{"num_hidden_layers": 16, "hidden_size": 160, "num_attention_heads": 5, "num_key_value_heads": 5, "head_dim": 32, "intermediate_size": 512, "vocab_size": 1024, "hidden_act": "squared_relu", "norm": "layernorm", "norm_place": "pre", "norm_eps": 1e-05, "positions": "learned+rope", "rope_theta": 10000.0, "rope_fraction": 0.5, "qk_norm": false, "attn_scale": 0.177, "bias": "none", "tie_word_embeddings": false, "parallel_block": false, "init": "uniform", "init_std_qkv": 0.0711, "init_std_o": 0.0, "init_std_up": 0.0711, "init_std_down": 0.0, "optimizer": "muon_variant", "learning_rate": 0.00484, "lr_mult_o": 1.5, "lr_mult_down": 3.0, "beta1": 0.95, "lr_head": 0.00642, "max_grad_norm": 2.0, "warmup_steps": 200, "schedule": "wsd", "decay_fraction": 0.852, "decay_shape": "cos", "final_lr_fraction": 0.0, "batch_tokens": 16384, "max_seq_len": 1024, "doc_mask": false, "train_tokens": 152800000, "max_steps": 9327, "dataset": "wikipedia_en"}
Each number is 500 + 40 x the weight over its row's rms, rounded and kept within 0 to 999. Layers, rows and columns count from 0. Numbers have three digits each. The size before them is the row's rms in percent of the matrix's.

# layer 5 MLP down (transposed), 512x160, rms 0.204, rows 36-79, columns 0-159
096:562550395526508588534503456538513497532534485513516578499515442482541468492525477453518461410424541483544478555518498563568549580507470480503479424465517486497480492493543454521514614457522458484484468537464482501514542503523507488439451425514555509538566534521440467485445510475549553517479539428460503395484450528545561531521497521479528489480462480459477527530518476478493496413483507439520532497502530458498545518569485485471525460423558481523476474535556468432483465508529503
106:506479476467496585500469497550483515434533518515494562476475570504503524522515511510545508446474524586473429443363502461468478509518490470506455530494499494502531509484524458492560476538510485496517442548509509487586447530455453481565526487517545561488513466473473528461515549492484465505550499481550497547532533507475537563529517535577464515467525486495441468476507450563478531464519539569527532533442506503449472388507612485497467545459547463450424473401481447550518425479468526
103:494467517463456458531573471506558485466489445474558492521490488444475521439558485436496537457499445507549533555495532527544479468530520425508451484578576495513503568469505481480509518529512487488495527520514585505567462450493497469472502544518471576478478487507443467512424473488477452502518516436491490561511445480515489527498379528496505503492508503587511442456545380519474508600483453522499520446473569470547485548485469525503489559488588471499548574496587440511542519498464480
100:537547494530422504503501496517543541459513424456550497504498496481470538542524472528454537539456464469510412526503569527502479480489487393538519458483468418447541412606543576544443478502480473511469514530484464471549539465506460515469474566553510470450502589540455488505448539522510423497497436525481538500474576459491487520437494493578490489503449577508472538494443478481483516570484450475505516437555525510459567539421558521480468510508514465483468510489594507498496547497497509
106:494473540529467560513508501499473508482495559532523503535511481517445530438474522447516540528544567554521495481549458549552436519473539483462494515509428438497385504485496479517513430541426550485552524460555440468521515488474481485536533433560527488515540522437536512480479491529430499467506490526479500495535474514501548538517441538529523444540573475443494502506549490618426478508523484554481529493490531462498421563454452560481510516500573385454501488549538408507471439476544480
100:498508448502448473513511491513448418513436490604508507496500463515483511484482460546423505418496492609516441486512435474480540448474416536519496520565452446514502512521504470546625425482479486447468520498466494557514522491441527453526543452532536436466506485477498533521528539495521451522565471549510530437594562498486530528460510484492497530433461587502477530529434547538571483506512577435499465471468527509543494526539514523493456502478518495475434554530527453452481454497498474
094:522466549506458459506519512486502543506511564566425441497544481517450527480585456563449442565454531416452475470538541478386452513518539510432455515502453584504471520458511538523514459458539485448506480473509461489543468545475507493572549469524443560522517470503540541513495550495431502556414505483493599485510526541512542521479523493426540580522475543510513498482462495474518528511505596484444476510493481504540517533528484526530521517483524432483608487488431488471444508479514447
100:479536463464529415450496526492494493497458540482480516579535460482499485439496425523431477466458498448431495514537488562525507548523460454442502477478481510520516472524497449508458534496577539431560474537503494583589568474445511519576467428515541481426529509542509483487461524561427489514478480483513488535464553503436446498539499550537515499489527476478476528491478581393580480535534524532484495477488491515609516524529551570428474471463556481547493518532532510448553473456510489
101:449432580472488491458495462545502525513509552534452496479483467593452503546541444488511531471514509553473462499553498414503445556471546486484564489508454547498494511409506495496476430483433515474434476472488434499464536492568545512600539528527471558517484528483524504469523533488483470469527510521533485554536457459588510465515499472470502510492467551486496510473486470563623543492486461531601515509535440495427440473473496461418475597497483467479496505527527507553516468433513556
099:496472483470484530447512455567521458448532465464431502496463524486547506494517561499508541382507556523530424470473437482524511565508509547493401505503527500549553511510533552501510599493491575492565552511505429543493465458509500505534535460463509468441490489589475504459469434566441482474504454502540471527532432515562516484516524503567473575448475495529484442549538450431486465555448542542488501456458447506496497581500499443450543521467570542477457475534476511541522506545506504
107:451483550532391545547514543487472602512515458499549485541504495472432467531563476458517440518471522462471487551486474573500588477583524486565440443535502556452498503483580475513466456517527460477477478576525477495480511537457529490427544515525511534475482490560500505499549541523488601447442565512521457498530484482528503411495527460497533502515490542486469452487436513518453400541552516506498476485473536509471475520493428464471406453511501499563515534538570464489507476503551469
096:563496484492496480544554491524485554528434489494569433521523451549510533543503510595465479511402501521514482514450503477463496584471496510436474521518491474511505482534568488496491484507495497432435474493480473456557510414533436407573448439520471546474508530570442519490568586431532433557489498511461504468464476481581477489556501479505453480565500498517552551520535464540484475476436503527491473502504524476442492379519460512522440502554469483507467580486513506527514552547495516
105:455486522494504601476506536521499525450501538503479499511582505515482527489446510481387456491557444498438545482472416489544443522531455492437488470584499541566496468598518427501484489516431540524573504414433518515424503429489473518526491502521531502449484499496514553497525552545446570498442474563484474501542578511423485530482477572454485456499502517480535501491517523525602525518485591469510526521510412487530522505512486463495537509502483495484548457422487455518502519471504512
103:507464512509480512452483499502519464465483523575487511506518522478497479561501560473570522525508528461519485449538554418547497482496477560485433494492598526522496444468513515494541547479445494566543500527490483500600460538470506448479492515462510507480508500463491533395442616479457505496523474430570657508533433500435571459493543494521525485467472513465453455505570490477447507485520543447469562535509552464490498452521486481429444445468476497516491530507483564485538530496453452
100:514483512487509515544483527486579549441524541592538494539448498464483537548477481559450460508414569460550577481533499494471469457495462540409519490487477489510441478542555422485472492513581452439487475473497511582493528513484451542553477503535473510570527485492504513570496463466511402478559475437512512511446497481487502472553465563477562508529419584516487577417526501541476496515491535543495492469527480460527451513505511486445443455579524531505481471470521537523508502472405521
095:550521435524467549475530520532530518467513507487496501453529467497508432581437523570528522427485529463452493568494503532489542535518503488514482490523526494498515436461543524499519521568504483476491499447506469517497541534509607436519508569474476441431513424455484567490474470427508549495449498494561520543516518474536447501533487501493544524511427451462608626501509544508428513495454539563485466470484522536483500564481532439484509508445592501548455521495454404446465496504526459
102:460502519531523545551430511540484495545497537509451497490452451433458551455444512493380472501533474555462458449525516580515489484499468440467522452479508587487548441490482538417554474512515511485554543521510478488509498460487542487513525527537504468523486465547524464544546586506496506543527461535470499554512500452520510557567475430491456493520440484558429513434541506540539529559473525475509478546496572535419394514404504507477503500498522522513578427440534525502504507505523433
098:491496495507526477518516480460517484503528483468510532556535520486525449441454517506527535464505548406486463535529466515493514546549464508465387578516550542511470502495497506413453447474537514481533517485580551591528509498455582443508439510464494509519507431497471577452512492556539439474555494456503535431493512519483563534533517475445420448402556508539589474556546462460526505466474551512465528462521475430496480510477554519455540478503565463447556470484502453529451558494490514
091:540515533556445517499510501477504599458497530534543486480511563535568521504501453569469448442461508441526558486494504502410527493492408523454544578504481475549477519532485424548431495488483549434459465513471500463493461509533492512483491504493561579531471516510537466454578535470478574532499534469554482479468483533530501541442474404497446481481414556484525545565608516509484530528463483475476467485489435520455521451447496457491484498517510522502560563535495488481450578471456452
100:437498550526568446440513469580518568455521495486478474489448467433473436501454540408483502501506452469514506541450585583517531571560473483541479501488504554505535473497593501494539511484466530488556502518476476469415524546549442575524454509458469473530492503552541549507450545523439469445514503500525513561552486502459498548576477485515439484540494490504482502510519449525527493511536476495497383502522463469509397472474524504528432519501575555538530450565483486499514521464555499
088:543507518575525506459511403518583502497460493522424460476408499534492516483529443528520500542457529456486552520484532489515507485440532413472473502511487472524525501494566519538539444496523503494515470527562569492547511503461468492537526587538488519521464463413507503411487524475504467519475493531531551531515474455571476447523457528558474514541410505465439543492532469492580537529506474597499560473529517515500512483479529519503401538428454502503551405469509471465577484424509474
100:522476541493488492533543451503496500491516505519449509436485513506469522571474571532488482537527535513491546492480529500521488521477567534484405485544395480527612505557516471446481538517488458483633463543521535558476479575486495510544408458498470511476506495492465536478480537561468502498468491538613498394496438497535450540532434499513460558487487575483487486442442519473470503514463526478493499494514509461512418486474516521536482502555434482524512474592450468483488502576502435
099:459418517537462494546521573487433598451528554500476475501523429507508532506441490532449513528397509490502479501505497502497502433581533468539559473641524485481530463578529495425463548555459496436470493433472491506495412504459539466460420533507465440454457459463526458498477475498498531496440519522513512503474459499496458469522531503490529529521483467520508556523536560509502535481413529517495463567469552520494481512492499547457501500561484581511492483464460492494438550507562569
099:524522494499491545518560438439487511453479578447456473595509514537481527487453511449486505497540446508508497452439506464517468568522515461507542507514471498522484534515503551496430556587541482550457546503489582544534528443402511446505508556495612539478561449505481521507494454509542502552525513490556496543442476561504489511463449552515579503393507517438515459505486480507462520438516497465525484500434483466559433479428430500492496462506431534532460531494511532424487509465546522
099:521481528491485440518496550511541486577494433506522434509521420482505460511555543457493496463478531457562478494558531416516486520460551505505501481534539459532482473598514430529497434516529560517487484546524504518498413557510440539527507492507450435442482436405568513456498567484500522568520496419475480473489507473542519468475490533488500508469473475489481458560465452516480509475462516421474496539514489575488553483446532493605559491472495567624505513497449536569496487472485498
101:491471539498541427478447565544529549444485526490550540480539497548514484469492445497572538478510504513536457524508469495441466547481409535531516462481526413526584491419526485431473479523461524479612550505498508476462530447420567502538475471552527534556459547537499457461548536514505548558491508427505490476432528566592453488501480532478472521519514517486536485510541429430527484483482483456498514499501461507443520519512415504505508494559533494559475472474551557473392485463515483
103:538488538472502466473451504439458536532481513541497564475493461427502494495529473543580461454508444484489595499544492520465598512517492566471480481522520570514492503472524501513532617456529485469499503520482424435510551457474486490532435526535484464509482492504415531475518505595475535549442515451497455483543560526483463540480474469482484499456460555588496539490528519509441488469506480527504468562563540481535448462462535444454505533469543488461512576493517372578436484492498511
095:524494573511523471562442538508484561481570480515490464548521509446538577481415493558488506497531562518529468499467507454465456499490509516501573495466575460540447563564499459428544482448529522515490513463449557565488543446447455523444490536466434503481541481529580532523470541437517446445510510496459516505526516510469531499495479519545501495486518551503528514439519484519565521487479560411514538448428460462567481476456565499519463491512493497505513558431427526461558395500427486
099:458486513501482523530434452516513508518510517531497575522444510427531520518586487509461528493525487542465554510465497508476533510424505476518506465601515453575550495499510516596558564509523531572576496402526507486492502532484480547504514483590550500471444494486496508510522434453535510498451467531518458499470417464502476513472498443539446530508418523458533460476485471533474574564495489470436510523488488511448604520517460531466477425453435532508448541454453519511567478498419464
097:515523548493469561474516514475427485498564473442422415538532543498502538516503465513503479501454472506449506538444483520544572451483510501581472534565509542539548456551614445457506518526496523478394477479545435548482520526522531471516424468506502509436406522498578464507509515501454588517422534512492530526477576397526553458541541474477493521514468492517470524456471449547467521428532526500514505548511496491469521532515525536513531537447501464452477572474525443481506481506525469
104:485518561468539507524469482532516479487476402454511567468524476471537557503450528493563443563517553481523474578499497570500460544493501470460544465517532494458532519547459519533561510529454479439474471514449580484461490387453431505470494528559487539529518475489476482498489490478504476480427513500482494484512472533549471534539439571479446557513521515576521420498535526537553491530480461481509539473528549581404608473499475510484504455542472434397468447546495554495487488494503456
095:530435456528529521459489508488492496482469498451503516557517489558538503486472460535542461482476473453489497365584528493539487461491465546475558466480466550481466412601499516566448465472489439508435522490473531515526532513519547517514503476537454540520431462491565457468523381455465582504478480527555499592457489465418432589451508511544531524532464479531497532504553529499496456487525506501515526420463490452488579539519486507469506570498477508517523499466487486512429456468536492
100:553412510514531554521529535449516544501471419499557539520500485496445492474472508537486456452436472465487530564462465498531441534508468427496502483559543463539548518483523521527558424425442445490501511527492425457414536495590505471496473470413480481501484509585490556415488496528525499476468557503481566509472423550524592521485523478531540449525441519581504570439523476544503518481453517503522540460484496508451566502510519534529522566544496480512490479464444465520487509556548535
098:503512465473471529454512504487424512420543498499592441529500505541405455537454501488619560568451425476516515448481568468506522459475504522485540460483544505484443518494488525470524426501498493471469501537481551495540553493504556502537547446527548490488507498495412495445519485551506466501572464523495542520476555401520476546410484489470481534466457583543562477539517524525568516532473454522518505494583463484497503495469539506523449469390493501499474534459508494506524475444567457
098:514454482564462507514539455587510484547481534606490437434495456509476513484537393483521541475465432497572505457589498490464476486464475458528508459454434492479562442488468514459501449549545489481444541481524554587465483532439520436539509513520466480463525465463543546530483490511468491525500499519499588554533539530528505532511472472502511531539469500518589485502551474543478504472397487514457486520414487530576454563523528528518536532478502464444464473577473524473554468552525473
099:520478575459529473553472507476534501476551464481560448514476528594451517508493458510475476486542496448490453574472452467494552562539468514541582480485491533520464570434446534560547556481527492499533501506521435566493473578578444502446463502422512584396513407458520509480488535576517482509491505532417477454464508492467563512521487493492505477466454540528486523533556457512533544482440497490479476458566470457494469528523516521522505460488526448460541529465437415461477526531530493
103:473434558525519480562524528486474498503484536468463487553511479561478496495545539600488539484441516460500482520523507532518493482475511486473453429505558562493489524465491456484530540494580512430539488565538563485502545585467459560418471533514516432558509511504422542481520464578494554476452512447453370513499534443517528450547433536550448540471530445467510485431500530555540452485495450502465497434526502497526500466477532422487476484529560487546553523533444490444474526468514484
103:548581533500445561533519454465545550555450472525439460496420470434450539493443521495494505509508459495470420566516493502475575525522600408523490470559492481546460539580539521521454512436426572508509424483520556498549537454477560497503456468487496596435438507544495583543497503506521559491463515507513513527434483495548515434439472428535472545496473490492551453499523481434494513503486454489540490540478490440499493460493536474457524540505552528459521507471528536512490476475509489
102:489572434519529517550467437567464530487486522489460485421571488461465441544500480531517434510460470434470504380481444461471548471519473478502512514551397534560516504568469523505507486492515470479548508450537470536537446465463484493520543447513486493494460507556519578483523545529464539456620588494490501505521534505509523499502513513453584488502495503482507439444488501437455488532476584510534588503499507496433505583471539519494491566507443496464484444474524441515527515510541542
107:523479487552461509508514464552585501479532423476517434455512600501500496474473516443429561481553548481473488498524549472555456566558477549537560537587470581502461542499495382576522403417454519486479486558514464529416523522484494496565497499489468489466508475507541481540470479530505520545530517460465493542490555464460526504516490471578474437485529400504503574490474507437448508489464512470538519470512529484506535493476507520435511470514485491501471469516476586521505458537445486
096:473451504442515505559441456539458477506509535497482513545469520473502548534429474534511532464461554442612457479486496471484512538525495510481484524475413529526516395477544530498557527474476546504484520511456427511522504545541517481496500465461430501490532474463565487519597556426491490479474541500487535536549507499469588528503511515493505487557443454462479480461455471516532517516513474483372503517540548545466510609458535478428531527457527494535513531519540466433563454493431574
091:506502539482427552486502524546571556490540445513483464508487514481535481512544492557447493428580526455508519500514505442508503531511553502468454549537491510601434554416528504478496485437524487504513492421478496511511492465367485546453490467440521587522493491447480550418492514493476507522545485466513524449439470471506423554548463565545464474485484479473561503524483518491552557448564544528468570526509440522492532458546503559486517485505401523524562529491463563487543499526528476
099:533416573538539546483511496525436474503430506468467439442473469508557568471481517537500481491483433463502548394494496485478487495466491517586489554430484523482477497442544527471516487539500483514545516466445518635479516443437441470482571529450518549424541515579496514572518484547424517594486501505495520519422507476495467574586498513511476520491528541491514444478461520523516446530504504492415539510532558485512493456458527491522526484501517516504487509562538542517526540482450466
099:521499511505530526509479538499491432419523442557426475522486417543485606540466471535520498505519522498501507544521488533511511516485480482555520460537406501498439470521568480525440533496542532450444481455484511553444548471480535465518463467425444501539548487510485454445498415494526489429547528417563465495530469575525468514542501424494528452526371520492499462500554572511538508548505532489552526499534446538523554504471435526478561547495525504464538474483484519515484482553519422
# layer 5 MLP up, 512x160, rms 0.134, rows 37-80, columns 0-159
106:522462512508503490493406446517526505498577462522509530489472539485514427475484496525495486433561522489498456511483482547477463480534562551554442485486478491519550557506574482511481518555494473449550501518519506430494456460534459549569483516519498453479561468543491453528529415458477507505516546483500432474457493442506487547441528451530500493529546493494517521446563549500471466482607511483489487476516460486614452443485518535464506472381527514480548439478439540433426520601457529
105:508517499542490515528511544510476424518514392489511398529518580474460458532491430509606505551519423531504531464506506476489529516513439556454474538511516456559466483448420532478510490513495534500525460487525509438536514506472454498434493529555542461469531520546583496467457498538482521521524511463451439519490552504558453504519421496466413537492505473475579531520486503514462496488495528589540488501542426528463541519501521520531487359541509516482555499489509543532476582484549539
106:511473510453468484485528516538508492493504501439471497486469544465558509554514469461460519513487485518472480504524437423450370544518525495526478480467506482525514482512489602510513471516523501477500585550482530513474475497536458528541520576510547483447511514531536493451405488535464429539556430413489486541493468491521534494544431516482419495508556483533552517603529508489507429541530421521528482528484515532473553487462526546457551594463521480471497477407454533500545420582474512
102:440478512569470500522514530459564525529479505617547503503504490449415533483465530516509460520550544526457533496480494531534475482484493545508517644480467470500488478561484504494456554519483528501441512518455459523555491448490487507536517500446522446470497508494496526447453446447414531457608547498502505539517476439380571504509487509439523530536528446525480539550523519518495463486507471533512489476566379531534521519528434516552538493520501442576506482524517463553466528516487451
093:581488509471502526460546525447459455526464491476563502484469471497422611524471495567509501486477458570470477541462469492563549509504475514489420536530565437442538485576599559469547501586413486518465515515506496456463452510553452457483514555479563507524478459479529512497501496519487538521495513459496469489483557466524522509490482483478486572522541498481456527500534484556499517582465513408462502474502476477529492521447414490526533459464444455539509428596474507512431503444507443
102:461457518522533474491554473527494465467559495481488504472465453522438528571582437517465462523540572487484472458490448585455502480527474540449421467444507451522502549503556529506530508464492503501455478488486552495469506491531481533510511383559528519538490620561513479574499489480486498483507633441539522517447469532586572490482499469497507542583512441457521520528461530532501502565498487493532458464475577453489502434545513458503548417506511506490531498485534458523494502476490436
101:571539517507500515430427541419452497450482526467515481468437461524404506497506473485528520539434510464462484438509438442541467464509475560430504566499515473483492508537496547521533513474533483489458510519503518479520552503464476403549583471535525574480507444552567473466519518499517539522483517496547496588510543527487465445538473564529501460486503432482446516454501594535446511468502489533527495511608530506561501429477524479467515481465517462546501565417501493475465568558539450
098:503439483482503528477447501477601466509583567491521528511518531443430491499480453577469478526407486535461525490451538461551496512529490541487472481457485525518487525466513492460515489510467546519495536474550466487507550481522482397503428494475527519460467454497516483536509575513476575427562512554480528545468459481550567532561456538521546493474453509564499439515529481537546534451527522476538498438464514485521516533499470534470455524547388447407514475514474512488624550476465549
093:466517543537517476509570468539506455528581429444563534553483539432472485516511501572545520493538557523512521564495448433502458508489456533493412534457498513522494548588485534475582502536574472457447473547458487467521544502485473569533538475499447455534519483514466480487453500476515529497385563505450481506457470484529516444451545529496560498483552509543466479526527496437443445510522521461476505592489500451441465523466415551505430512517536509511490510486460474551496511572569479
108:555467485551515518538549503424581571518507554574566536589504516498447440478572479413519559497474457549498483478521438488456540544468496476484509458472509461526518453471528426533527464556484430431513506537482455573426465514427533504560492541509505515495517555542502475473498526468504525512429572473485412490436532478505492390502481520440466496537475486490529460580482561544509452505505497515520485472504498489526483467470512436485442513524455521440556451478529525491528522552506548
095:459462557490430543485485536451483508459448484546494479481505535441530474550473503565493580484534553538481495475516490527489525505515543503493504536506450504481476503505438504534497506492394472547526474553459524522467594506548521519528497517456540510545519557432506571548483481415526432484533438503534434456549500516447508571476536550586536478523495533453493476455491502434439447405482483542572462461470424543476491552531497479561538523556429492551496466512526557447428530471466476
110:437523508526539585469518542447408485522478498482509549513500537469464555488486527508472489478491529516515474512403493566492510515487502485487435466532548508512607484472506511485559462540495554513543491462457485497518517471593549510475490500420508526518578469462581513519494410480517538509520467456522446527556524414477527422509490498536483547554503475449489525463498558482437435569551452498607484518519432495496447484438521458472481549467574463450536485494525460464520477537484579
105:510496543540450500515528505493549533501527439533487513432497529501510495559486506487447528477490480419490564461532443479465468500504563428503555484520487452505475500453462526500511486543475455448456482472495543432466531474555506477540547441559477510482519496523489520580493468479518462518545520608513474434489542499538490437458575491445539553553479503514505434502571474489420512500472523493551417516568498539487528529440512451431521480483434540387457453555492459439490513518457614
103:512503567417496501434504473582461520514503468474509507500494467540524501466481404538542516542496509513485576491505450485479501466490469513491488440528454541476549520491456491491480492521504485499500468530504648545445466565500489480493455498520529574438510540517564450543552558602462524485455455477563457578519485466501485474486549530491463518401550463545463489451546426475430500507518519550479548579443549496507456492557491469475437499481547531509464485547457511490527455551507431
095:495529550479506538511431478449521554543474445553498582404519523557432462479536569525503493515535503475484465497535451522433530497513518508402474499480526522500418593476522508474543468556556556508469487460493487490501494535518464520597520487456502462452534448537517541496481496500548517508477446475453441450498515404555484556454432526473421467448539499506458530518534457501514533486571464457536577516561497455572442526468512487421465492497530509528453537569537474466518482494462506
099:499545527507544374487604505489522461531532529518469520587539460406467469481434573485500487519488528512549576455472560579562464500525487510407518475491537498533495513513515564477522481476546430500470518504511497554492604477452554496518536510498486495524468555539510464518511493470502450484482470479470418499489474510487524546496447523450508448488537511460445482482508515505457564459444533506527508463470443487493558495430504463483498529524422494480485546497452521427505496613565439
099:546433500534451529503517464473511478637493479554466491485450537515452459551535573504486503512515470472529513390513540563529483539527523509476522477527583458536552497501497543504520516466495508483516472531474492504479525512553540515520594515443556485545503438455555470568556496531484554475472512421434430473481483527524519494512460514463477451481568520518550512471484494498422508470442390507431524474527545503435406484509475514533548480533480510454539527520580468530481449470458451
094:527526427471508477471536437508486542452487504509490544497476482469394505458497504469485526466559452513479597509499479470497497488501553512540465595487592482546575514491454509413445440535522550472521424511500485509459503478510530551477493555549525511536476502477518479512545505444484550520480514400500510591513476524515508474511495467540493475530493542482492536558503432436530533500599492497501422565470442484517495532553549405445538475552416534546549524435528501490488516470443539
102:484461487482539535537451549450491481555531554447434538534568498510500551486567541493454475490520506465519464523554496543533499463488549608461492501466514459598521475529427528534565487467495510514497552532522504429529487426449512443432522458440437529490530548508512525446478515450538518506492542474499482503528483533456537459417429455478500479472470486621563551490524430465568569470545470513523495511509498507439486464514503586462449455488488477521470503483471546486453544533421489
089:566500467503511517532469473471508421460575579543482430523492489468447498480504495446432554505523468577449506496513486545436488495508513561496521523524475400486467585495522549491493522495483484510507480547522491554557553554518459493556579455465489515549429521507551450479461509521463540506543501488451463497445499465526548505494472578504466455494485553495498574452505526509508494466516484490487530519492449510535514385463551490551543467500464448546470528406432425445502556490403451
104:518437479496545516504516495533510561477566457564545482523488489511459464427521522525546536507503524547572544491514501490524500546485510511490487491473521481550562437428529490530527429495470501455422509571437532478511546478482499444491477498431491443464408449488499542530528454558465572529486526476457589471506487507441514466479471515569374525469512522540436506485513494475507545544562544455557523520533454493544473468477486423459384534559489470418491543514491508489491474558454532
104:489489466572494491466576501453486489517522507461497515526497457467462471505552472541519430526489495442470424475460518417509511424532500596500549506429511444495543527552516521479547531522500444537443540424493532458464435536496488469522566565523488504478517507515515451499499449456462491459536500461465547573501544497513444534557526530490472500490488451463440559538540494404530453482526513530507538590617539456541474528543494437481519542477529550497524431439527570538542451515538491
100:551541454493503519571429546510536433564546508458513572479504528534536480574520461529442491452548462478485473534444476489451508564499460569479440494461526468462549509450598507516470447495468499465487523544486534595480445543504503532506451531557478481502502456535529480485492511465516581506510537440455499439480426423466549507505536483592476511527484502558526496440500460509455422483540478518437526476590569545540529453505472444452501532471560475471482455448521501474450531521475513
100:559447498483506421491469467492461513585519458488521554561509580464542533551482544587527526559514502470493462519524492523483447484495514505511555465516409553465466416531483486466449464456510494438502496534556593516498532535479506492453517548467440567540518551470412440459531559482476507498484511480559525533554537466454471563475505487490502485468496460463579525515580485455472496497561544564552464439557504484542438503474449539519526475484561483498535523457521510462533528432486423
093:453507466463513542480477502507433475497490497491442505429495481503468562467457447513482446468461496513485519532477490480492487567545553386512509520553505496458571570560431528554463505558485583523491528460526490573478479447414530538487492463544603485519513448481531460518549550490503530529483478575528500520504475455428570503433535503524481509458465401472546543450426550485526495517483494515510516553479464522490471490461541490547514447545490379507499476465517540455485594495504499
096:525540547439538436546457469537519515546438477546468569535494533455486472419499518481556470543500483506484511460536491464594541516446521461521502549510555521535450537494555475423524476563547517541518419548522477517512573481462540459526511562537481506500470582513491483422471565463478489441459499482503531577474543553502520483468552426497442477427405448449489526576473466507543528480531482555522503567465502503463514499544476528500457540513509516535528456493414566493536442510496509
090:498514480490504465518520540486496514465558509513504510544553519539450524514515473494475438498500463482544510505520455508504450553504505497551471552572524523578498535462454548491529428541521445495485478488513486556463504434519468528480504443557513501458532419467498508478504485522456544527494517509492461563458514592507470498584522552538466510472463448523521423457448498510589447460522528411486419508548509502515425544618463479422563564566460474439534542543520460565485528452519419
106:484519558545542464524553574497562475527546490477507479499451455442478467502494538506518547513476523428508569514510480470491467546570465524443570481469436503477447575592555528452445502424413498544567528442451485540481512526482459418541500514474509463498428491478517509582499528519487472550423537569482511514497496545444505441493531533525531514468552512571401476469448497451540540515427468531450519514492528497540490489507472559569504517500486491549447474493459502500472539520527581
103:536496460461541443458509526473501426509485401565463502488556548527496573505394529470468564559547430535480478489444544560473495474508524512515453513507560505448530494560524475536545478472502516491588496464515487475532437490513511574467457515457530452547545510459527523485531453542540505519515508523482531580472494509552559536469469421454428488567560485533408442552493424463525531523501491487490481508499448486482477432568426487559454538494499516433487508449478523511538489541472516
103:471489426418537442491551494471482457463518506487495513428469501489505549540479507533505523586494467492482461490505533453519533475543487576533612496487468513509489573494503450511577481495472540556533543479488437499448492518494554479536527511604452481409541465480514541547467457442529527487439485511481434543587510536547575452533503524507480509487539582447456490484510484596462590444530538513485515449445498492554459472539493448532535466482493483497549555501515459526425461502503479
095:575502532472483439476457531575518479527544499488473512494532469504450528579566550526522457498468466544514468499544527427513494457516499436481551550516500526543536539478484436449474462526514520467453528455585551569457418487538493526474481545523453503519446544527482508446467386491534516479557507478526468520560502543432563482468450426461511480467464479501508547509471508505545481490444496463541577470547513523475506475542424510584543521530517478550510579524501572478460491605524462
093:466567522444524488476478530482423447494442539456472489485483545503502468551448491534473550533438507498565480432510561469438561487560509541554541503436475478400466550518521533540486524471533542553455436491511467471537457551486466516493537504479507502464552491495485394465487515433505518506541427533555468478569532472507451470459528555486493517473470493430561415560500452534484507480500536518488527522514465504559529508519528490545433437494600459533564461466513566544428462531507514
098:469481455474506514519570504524510479520516486456507519475499521502524480534456531549517548561544478529457511448478496511500452545493459494440463505464424486539577418488475502472521556498470441491544517541524507549521451440490417455417501481486439515494487460566525478536401548453447528551532482469506468474528533510487447460493503511513495538469518461435578473499574494525499531437523466502580402526498492428549616456496570491475534548623493497531510524501463513481472480568465528
101:589482421519518521540507482477453441523540608587538506502449521493530508513531490565462459514504428502468499538504468558532480460507522473476544527561471493567495533467435500505528506473518440492512517524513511481532594460485468486494531508543462490529482552516494505516501406492506448494494487397480501524519476519470479505447419492467519555427481582466598544528481546432483513506490505495505512449513538528468567438566549450493494412549550494402475530495561469514540516480526553
090:457474462500537548500574567471492548559515484560472458475493536528456574546453574522481485469573454508511499498459455514558495497459430422536498430469448532520491518516550487521491442512474471488490558526485453504481477451513435457578529476496476533458496511555446451458498521562486443494549504506555455533562477474558544557551482524464489472452494513515508437549540505509439505509525454585553476470498430494479495487557464563418556468464484552577490504524497485530465597462472442
101:450477483530554522506476578427555467449451467516458440489532428454532543479467562424519512454517476486447506479507454526502440538486499413579471456459562481493554520501505538438498535564533445488478454576489520524499437480567461512576468540552531501516471571566592482513464487485525510463515517540524553428487553559448472494565437510482549559551468578529503493501524466485509525537502507449468517492470458448515512503550497515464480530465462491516480528538492530432470559571511540
108:474488430483508469478574540462478474433522472512458591474519476456519502426549446422529433493465524542516506577541529497462464431528541497546508495423504584532593553442536473546454485507474546538534465518565527476452517455407441498537469512577483440450503491507441472502521500498475552480529508518518550481486523527436502532471538501470447519453511486454481536562518456468475471505481501532533500568520497497500513457499570443481565497534415520576468569476508438482545486511455509
103:485437496459506523488478454479509565524485564481500502538483417445495488544514449486488588530477462454441488490552543530502566442532471493545482482551560493539505459549500554488485475528466536507472531481547476467517518496520468460556502552509525525524435487477435444507494521412528521549583539531428448548490539446544488465549419490522545485512421477569507581570494501479452483479466503482468480504486577569452464464448520507571505480564438509459523432488448498471424558506497437
101:490531494567512500513525490508443505518491579452514507453489503453503509503520532526510476552510457492483439450423408535463535471498471582572567536434573488516425549509479490549405469491528479574547527489490494477551490534491512459484493482470414447499489485461479529477504485502503476539554548456544504575470546482527489504498523486552571520474475475523530427527473498512526497493514488529603562481508502484337426531549487459502495472478480497494567562520523548443501575488499475
095:514558490507604519493588552436456535504483528459540532504457490515482457529558527501448488498435516520457479468515604522420502525521533506495513508422511530477488518516463495527504409522521496526576537439595481522514522461456506499423494486522477461502492466532473589470461523499494484469499441455471441515514420509489521507436509467515526527538435516512544489579498440476495460506525538498520523541542510493468412416532466515495486489487515502554516390584534436479486535467479584
089:468544519524473524477529489508554423510494546523441519504491468521478572485515463541540517529471477544486483489496499536455534462478532479529513460476469552488519447559563501507462462425522498486517463496635493468477510545550434454516515517485477485493559518600507490553508493478589440477471568495473483480550507524411469510483446494485613453495446526485485475484472546504465466543499469572580500484502576545521381503465485520546480433442486459531460515513437454454434501479462459
092:447514515486425492469547494542512419503556500524482543557483524496596456465515501524548519533443478516500493462477452524479439481513463483458460513484570403476505455449492482477512452463527471539451481552539518506526427410509477491513521578572465527530557441455522491535491504497527515480427524585546529472509534524457477455471489471413529502462592473474453461437484523514448492519454455437557555514482558492533517544498463500544579560569522518518482500538531524460454510506417543
096:448486495475499592531509530505460569511544519510497483432582531455472459542489482528525578480503492495535442482488512481573451525453451585524472508517547440534472519527519546472421392534451528474519532445492459542477522483483537461493453505545551452453455529518525482545522528440498495554491506503475496420477509513509521475559492517613430526512523517435511540493585463533486628476481458480490462515417432502501488481498472453436507479488495521454559492482559510510549479543456503
105:501521502477563544610459415494480480502427469517479459497402495538532484464470452470479472581537473494455496425427507491522513517504441516577461449438495439446505502547547558492540480490604597551471511486450524500526496507537465534469543477498564487530520578456471494483509490487537573569530557525494576555543486463452432516465561528464454469523485474524543464501496481493545500480468541508492461477470497500488428530522491500523426458466523475537536507489572473474447512510556526